{"n_kv_head": 3, "d_mlp": 768, "norm_place": "pre", "attn_scale": 0.161, "tie_embeddings": false, "parallel_block": false, "weight_decay": 0.035, "lr_head": 0.00644, "decay_shape": "linear", "train_tokens": 409100000, "steps": 10763}
Each number is 500 + 25 x the weight over its row's rms, rounded and kept within 0 to 999. Layers, rows and columns count from 0. Numbers have three digits each. The size before them is the row's rms in percent of the matrix's.

# layer 9 MLP up, 768x192, rms 0.157, rows 649-744, columns 96-127
088:494551498503542453499484475486507508481530499487488473543527527501512487472476527534494492484498
121:504514537472453482490475492456534482488508525451494514449527481507473453503491501456507496486462
093:498484511523482500481491553494455492504511487510496511539511486540457517540487547471525503457548
095:438524480504511514502515496508491483548454488468484514510530502498505510497471518493554506458486
098:512516507483503498495466514511508487490474470527504488507485515489518479453470540479510509507488
088:510498495469509500498464539486507470524456476480504521542510449552450504480474488467498526449500
085:526468466484521541469519498495476494571497533497516483497504508495501470516536525517514487482499
077:488502457503480491527481510490455502486474503479533538504523545504511510516502533515515504494485
126:530488512526463527550519521476497500519489491478463506509454524506493481511485516497453526521536
089:512508471518476509513486468475499484511505508518500491494549528507501456487527481468464503525485
104:535532558478460515487522524498491480518528510530492535493495467524498552489456501516520503489512
114:464533519536477517486484512517525481548537508466481473462516508535509483494487530453478476498491
089:472509496486474471463510515528464509485504521521478520499514515507446537484497522507532506501530
091:542496484524510534515492532487508493543455506463491481522474478488474520505498538495476485497511
093:512530514478505500548521486534505468545470507494494544476522492515462519523495481463545505483500
105:517491495518496506537490505511468511553522502501493487532506508519506497529491511468485478532497
106:492506467530471552519508467492521448522458485471518503506516478483474508509436493478504506506475
093:534501507489494481480453514500471484516458481495492492510493457547496541540503504501523483491523
111:497505540505488529517460509519526503498471532511505500502536494478498478475487481511453513549515
113:524503473515510535502470504492522509500447474475460500501533478553476529507486526497582538497487
039:498525515496485483534502488483450438524510512460536501504492493525481507520490532488520503489523
105:476483497501462498585462505512504486506498512483469519519513480525485477490468505494505498517519
099:487511512449498478534478519470482501521477468506521510502515492493508468555494469492502507492531
096:539505539490505494487501522471473488533519495498519490525486532473488485462514517460470497509543
112:508511494528443492544473489478461483510516566472503482493506466547497485518515484482515522490496
111:499529472536516501510507502535560479532496505478463468528458511526501482489460472506490476506537
107:449523537518509479520483463485477466488498555507501515558524460507455513499508497501509545505535
094:549488477499507518495527500515519460522503469490519533496477439508489485446501494416488505494499
116:500555490538486501469521526477493514504449561464508526549512441519528508534525514496534524472565
095:499485512499449516502466477532476568525455516519523482533490525499498497526538524480506468461469
105:484541540543492495499459493499521527558515468474486468507476492514485490517529531463497490487501
106:532519492537510498486461510515512535547484487489508491503496450492462467513501526474511504510496
081:526472494525490502506513498488508512491517520491521467509488481534519549542505496479521505524526
110:470534497485521559511541466492536478535474486453484514519501500516501501479504490500481468505504
082:497516525483503454526503562512527536509490519492500504460530530523476542544471500489515485463492
085:485532477463475515486488478509440476505535471501484531469481508462499464546489475513479479467463
104:462510543463487484491501483477467499546478499494488541486502506496458508553482504465530499505485
079:507541519530474519516487528492518541481488484489464481482528469489482530518459479492500482497512
097:482482519511531531483483517523493514521567497476471497501478519514540502493493459471515510473529
090:497508487463504484464501544540476473483489551520513487503549531464481518465537547497472492519504
118:552491485520477539508502488480445484518503481461521498505523451582501521506475509485526498462497
093:497510501508525502498503533532461486598499551504503528518485433516479527494499526507489487474453
097:514465470534454490503496523481472467540498481460507518476523501495481511533465468499475505481502
100:477525501545459529484471513488504483526459534508515485525481497520517493540479509476506517508510
100:493544513515471498522470498544475503491522539532537525508465477564513497539478529500535493486492
073:498521520510543437523508504487525505484497506482515490492503518476490503498477514474500492444525
087:504521521475499452532495554452491515497477536507494461497475500496491505490455495445499493521494
110:540497474513475502509490524450482462518479502480525496516521490518509514484499519509521464496497
096:517516481506497471556528498464496475514502504493474491503521516530492506502494499492484486485540
091:452513464505476523530527515506493482511507479506465481516468480500467501488491534521479557456512
110:491476483477508522493476519479520545508526462454480498511505492532509466504487517421456494495503
088:508469459474524493500514512499517459526555493465495524500526499531538518467506521528533490479489
093:528572470507470513482497498483520469501463532504470491500530499519440460472503526515529536522544
084:474505479512469493521519518521501490529478513466521504513486502512507486531495507483493506487508
105:500502460519480479504500499526521477517486472511470536549496528518454495496550511477502534520526
097:485494502493502467511499500462518478524546498456478535490526492535492514486454517476508496528506
079:498477509530490506519497566489478521492520501474519491511525485526517479503519512451521516499491
095:508503521473495442505488504490477508493519508506501494521503501499519519515531523489503510473540
100:479547492496499489512497462511490471497532496507505476497508462473525499483514514472529470486552
113:489519547493478447501468528518523486510505497498515518529461441506453512494530522488512454485525
095:527517506499494515538487520482504458504479491506465477514498496499494506495461497459493517505500
068:513554478485468464493480534487496446520495480502515501531518501496516512474513503521491525547521
102:457522526490475474530507494498466537494505492486491487507527537527488484506477475511466520508495
108:558534513510469462483499533522500487526477525484493510479518463517513511499489534508560533519518
107:503492448469483519493531495435454473505517520471502513511503482476500520455486534463515480516525
105:521465478492495489500493502463467509491487498492509483502541496518433475544538462443478481483503
103:449531503484482508506512517498452478524470497518523565500499478530488528516488518451538506477471
089:493492500507478479472509513482475488505458500490469524481495512499500514497493484458525549501485
099:512498492529462511511478488541497511486531460494523485491465534485453508496476526496524509498483
090:487492484538501486504527496466488499510523516516453441493482507517500517503511501473503498496518
098:522575524520469496522502489441484516491483551456507534535455474540470501487491481470501505474502
093:494521480519474455496496492502555512511481514484537495531497499530521532512480535521551543497494
101:524477579509496515502494506531457505476482523536456500523474510486494476531476498495498498471504
116:527498486507509558521526506469517485492492497504501524505466517534487480553518515460491476479483
094:464522500516498454504513510491498505501473521494558508473544494541480528507501516490538496430545
110:496514473505481478512472551477442511484511509493511497509512528501498460508469551529514498524531
097:462494490523486495505544516485453516480461463493496521482488465511499481457538540471465496472523
093:470567531494462492489534501469505510478501502522511515495506527561520511524496530496548473487492
114:464533530497495510500498486490464458528516527503458475485491520499498505504508469496463502504488
093:511501508489484455496573510503514505544483496504497501489516474507487484507479504477493491511512
098:485550542488477505472505515479467491535512487480514518525467499519467484490497493495481473483453
119:520508506529489556482519508503503489513504514488481481477463452523493500493494495497514497554518
088:513544555466483486522497555518451506538528488537498532520464482481460484554507533471506531482535
110:504527547497476536521486514475482526495522532487551558524501518540455523494494489507529503497460
095:525523525497519492509524531513462538484510452488459528511508506553460493492497510494513470521530
097:524502472516490479491474496489509502509462485548467501521484495488507481474485519504547506495485
101:491501494497458476551489534465485488485506469488505482517485502539449542518487547538518517448519
091:484513515495476475507470510477502474527464470503532482511496472481536477568456555468485499494520
094:491463460490495495467493528502493462577493502497465507528488508496475542497502537490493533484534
114:516533488522523508460521503478506431498487471499514490527528416497495483482485490519473474502513
093:499525531496517492531492514523504478511439505475535463504509484532495535470550500456493531482517
082:453508483499495476525485538495468501515493495467492476480465512522480502460488518486507478506511
104:456505468497529493492497507517461505552539487485466486498517501518483512472476517541490526511536
095:444503514485508530506536500465523481547514493508538528535493483483488590529535529542509564498501
103:493536494520522541471509510484503465510468502492503474497544498475467445457517464467470512527485
102:437482520541433491560536539503519487454499495486489522497497518483523499488543528494545520468485
# layer 9 MLP down (transposed), 768x192, rms 0.149, rows 649-744, columns 96-127
091:464484508462510536517482497482507517446501517503472459473510482489516529431493512502457520502464
111:513519526491490499464509473452462481523499519496510540449514524496514510468495503504463485514485
087:477463498488496522504514523524527503510516555498475505472511522508499540533507443545499503485503
093:534456521477491504514497484496537514502459508452497510491472495438507519502515497464483472511509
095:537476497540476574472511481485547513510506537468474471505530486473480510528498528476489527532494
089:491520492498517474517500530511501474508498491497515493507501488495508496526523520465512532516504
083:482515472475476507485482512520481515494522466492534478520515486478523523556511539482487474482509
078:516517531494494442483495491465525519494471479507486542469529500501512435481497473507474524485496
126:518468511503526560474515529495508497521476444491477546481469517519508474489516510517490467481484
092:466522531482510529566510514506502512519484501471521518491452498526487494558497462496500549539526
102:497524513495474499534513477513533505554547570522460502519498475529513514521499526526506458474485
117:503490510512504508482497481487508489495485481489483487477453483531487497496497412532491481496501
084:505447506493523464506492512508504516492517487541505531523496464483546501462517524529494482547475
096:483523490529532488507495517503513508463519527476463516468544493529501532513513513458507519501498
086:479484501508478470488497520516511492478472546463495492530502476517500493523490529453519501506523
108:521473502531520490507499494468495496463545478510500498541519493470550510472516531471546497509508
107:464508479500512465480493550468534474511516471488474504537522488501511518497494548527453502464495
093:517473471509510507487455487482498483504492495529443521460483506498535532457484489514531517498501
108:481506488523533491485475544538503475565540482508531503521472476483484521506470523452501469531511
108:461464472492463462532505514501503519498443496526505501422495490451481482486512475512505508480487
031:563500461440528544484510544483509465509515494508480550491473471488470512533454495517521475451513
105:497514533535487504565487511465478512484459527497524483476486504488530496473507501508488479521512
097:533496479495556498516538531482457542511510500474516504475448505479501520518504472498496450490499
095:499535478475505495500521505520518490484459510489520484505525513532491502479490504495513539485488
114:491530511520469490464459489517504487574472479482511503525474504486498480487502476482465523499491
112:473541478482483499453484561537527472481479530504501553517488522515508513495518526507496491517448
105:526508488480516490495571540486527508504476525482495538514487519456524490529521458540495512512481
097:482467539501501514520509511486503492482550518553510489539531493494483481512473501481499510537511
116:525511481510505488502482482500475584499460493479482482503449511422438486474473476501521518525459
099:509451483516473526481534445481530468508533482483506491480470497521503499492487444536477511501476
103:524496494549509482477512485494542485521506486471480514505497449501550488491479476472493513524489
107:484544511507525521476486515519508528499500492539511515516517549501523551474509446492487496504426
082:454530507484499543524517477462493510509468539522477522477491483462451510540481523531483539486492
112:487500423494492463463485515510478503554513512502487494517502535539473461520482470511472533532511
081:525448497530512551488512483469462497490517492505483510472489517472518553472469453497532483488521
093:511485488498498455507462533503524506504499521497477485514507518493500506476497504470473526500515
098:528506532496545472537492508511503486539511503507514511493533499504505512519481495513526569524482
085:543462497503508513497491504514536488493507485452518577501468529454511471528530479508517475449525
098:461495450515453564518473465512492512503491532508483530484488515512523497523476496529503478468523
077:493521549544510467496520499544520532476517542510491477486487540493471457527485503488517500511519
119:510502480530506420479517492516470561498540539493540466499525489524512525523491491490499490534509
090:490535516554529503470495502499517509563518496526488486544500497475517521499477513503493497478504
099:502508530514508497494527493519535493482535481479492491450476436476451538504493485469454518466501
104:480480471510484488451489505522507465505529533468402454484508508490506511483478528499510527484511
101:520455513478481488491516518492536529463473494506522528477443508479481531495507471526462509484491
080:457542477465486478465516470465511487462507464516523477530483521503528504509479493562462492492492
088:480444482485490453453477518487511524512488491490458493518539487447551496454464521491472488495498
109:519456498518522545482522499554488478477482505488440521491488497511503487508515511521492467477483
100:521508475494498524484522535518500472492504461532473538478544534495508480496509501470478484507452
091:508519508501507529493500446508544521501515543531532508544498478484502524469520497465518489474457
111:505530482524493482511473460523504494480502520546453545522508485478509441519483494446489487505490
091:463479515517495500498532513512495546511508518527480533486495518469472479456526470482507492518524
091:486523504513524454496438489490520497505546441528486511516473522491498517450513487523477487527456
084:504487525502470499496506484504529485476473452502523524503497498507524499488472584527453452508513
106:527471477532508511489500493544562523514518500532499484503515518475473509504508507520501488523493
103:500478530488497482499486465493485489514486512486476528519484493514506490542507529514470473560449
081:479508487503470530504544498512476463529482459495500525519530473467504488516474495494526494532506
093:516504486524525469512477503493486502521471490520511479507505480485558471554496451495504533470495
100:510501549526508492480535495472495534452511488498506501578518502522473483498457516525476504496500
107:457513491455477485521476501526489511493508472529486474510536533475500480457502510508519543498474
093:529483508458507496495460482517487462500474498497507476516517460518498475503543505492467480542520
077:509467515484479514535529451496486519486543494461499532494485485484506513546458503474526527505548
100:513478516486438520470494515502548501536484496523494477510535463527507483449534510570501468536526
111:483499527460490509478453500470472494507499517476502477508497475510507476532493539532497532498483
107:511487440510471469467452485518498503447473516474534506504515486496481496490511474499490468514468
104:489511481483486520508456558499489492523475507511524534505506470478497495530496475474493509490487
102:500492515526467497503449467513496537500470473537579511500494521486469487489466491505518534488510
082:517508529478511495479498485513490506507513559526499480490501497514469432499468442533496506485452
099:496498459487517527523471515529518537543491524527551492466469479535463512502538480498504490526461
092:488456516501454476520503545471508493526492477462477477469501479494513462501487453466490498487494
103:526499528504545489538525530507499477482470493475532478484544511499498463527536508529497529491488
097:489506494505492515490488529460474489496526514492457507478479494500496488529528459468510537530498
102:508463482481522481486449485499493470476471496457515507506498498475487495524505545481499459493479
113:516498501508550502519493497499450485475498505498484466557532495477519555524463491531522496476519
095:495511471478487528540511565465478496529491479522564539529517499554501514501552507503488509551496
105:491486478539453478495473518468484515487528503451487500517491525534531473520499468525480511504493
097:486508505487549486464476513528511485490481506491487473494516512471491486497485494499510509482476
093:524434501482459469470505495497502490545492490524479529508437536492571535516482536500459478484536
112:496476501494429497476534490511556514477482528476512547475482498467536479490516509503470530535514
091:487514491485423508530474481571478481503475492490470492457468477545512524495489519420523513485463
101:522513485520481488488528462477518553527499501480511488467487499501508466532527562496506488513517
117:494513495529532495495460503492493494510553482516517492500508471480520533472538523505516498528489
088:468509498505489507517524498538497496499451479483538558494527474501473530481488531526479486495511
110:529529512463493507493473429535502510465486490520511497493523490504494497526520554507483458471526
094:509492487468496467522475551500525507516498468499498521457459510475508504549500510472472520507476
095:502451474480494481494495503506494522455473504490465517494523499478525522538473497449548488483509
099:524517493491527442521486468528536501486511490536442511478498504489514492509520502479504498526490
088:491517481493500512508496509505511505464519480465543502496505479526483495512508505498540499522492
091:473504483482459514517484550459492522491513489465506527514496481519534548515492502481434540514524
110:522528523523514549520499536459496490516469461478498537526480510471446505480498458508511449494452
093:494468478533540514492516480473462506512538482507464533494463515504519532543521493505489490500500
086:534500537488485491462550495498529464538473436496482497518507500505506487498457494480541492500479
106:486526533510518481504484478497482549564503496547511486449494512468538541518526509488500526463497
095:506503480535493503502509464509487540500483487512495534481507477497474545513495534515512450597477
114:519510508524523494435465531501504475454481510520494519483524492506483484452504504485500500523487
096:494520497525507493524513476441493530460514479504493502528476503508477476445515473513469499526490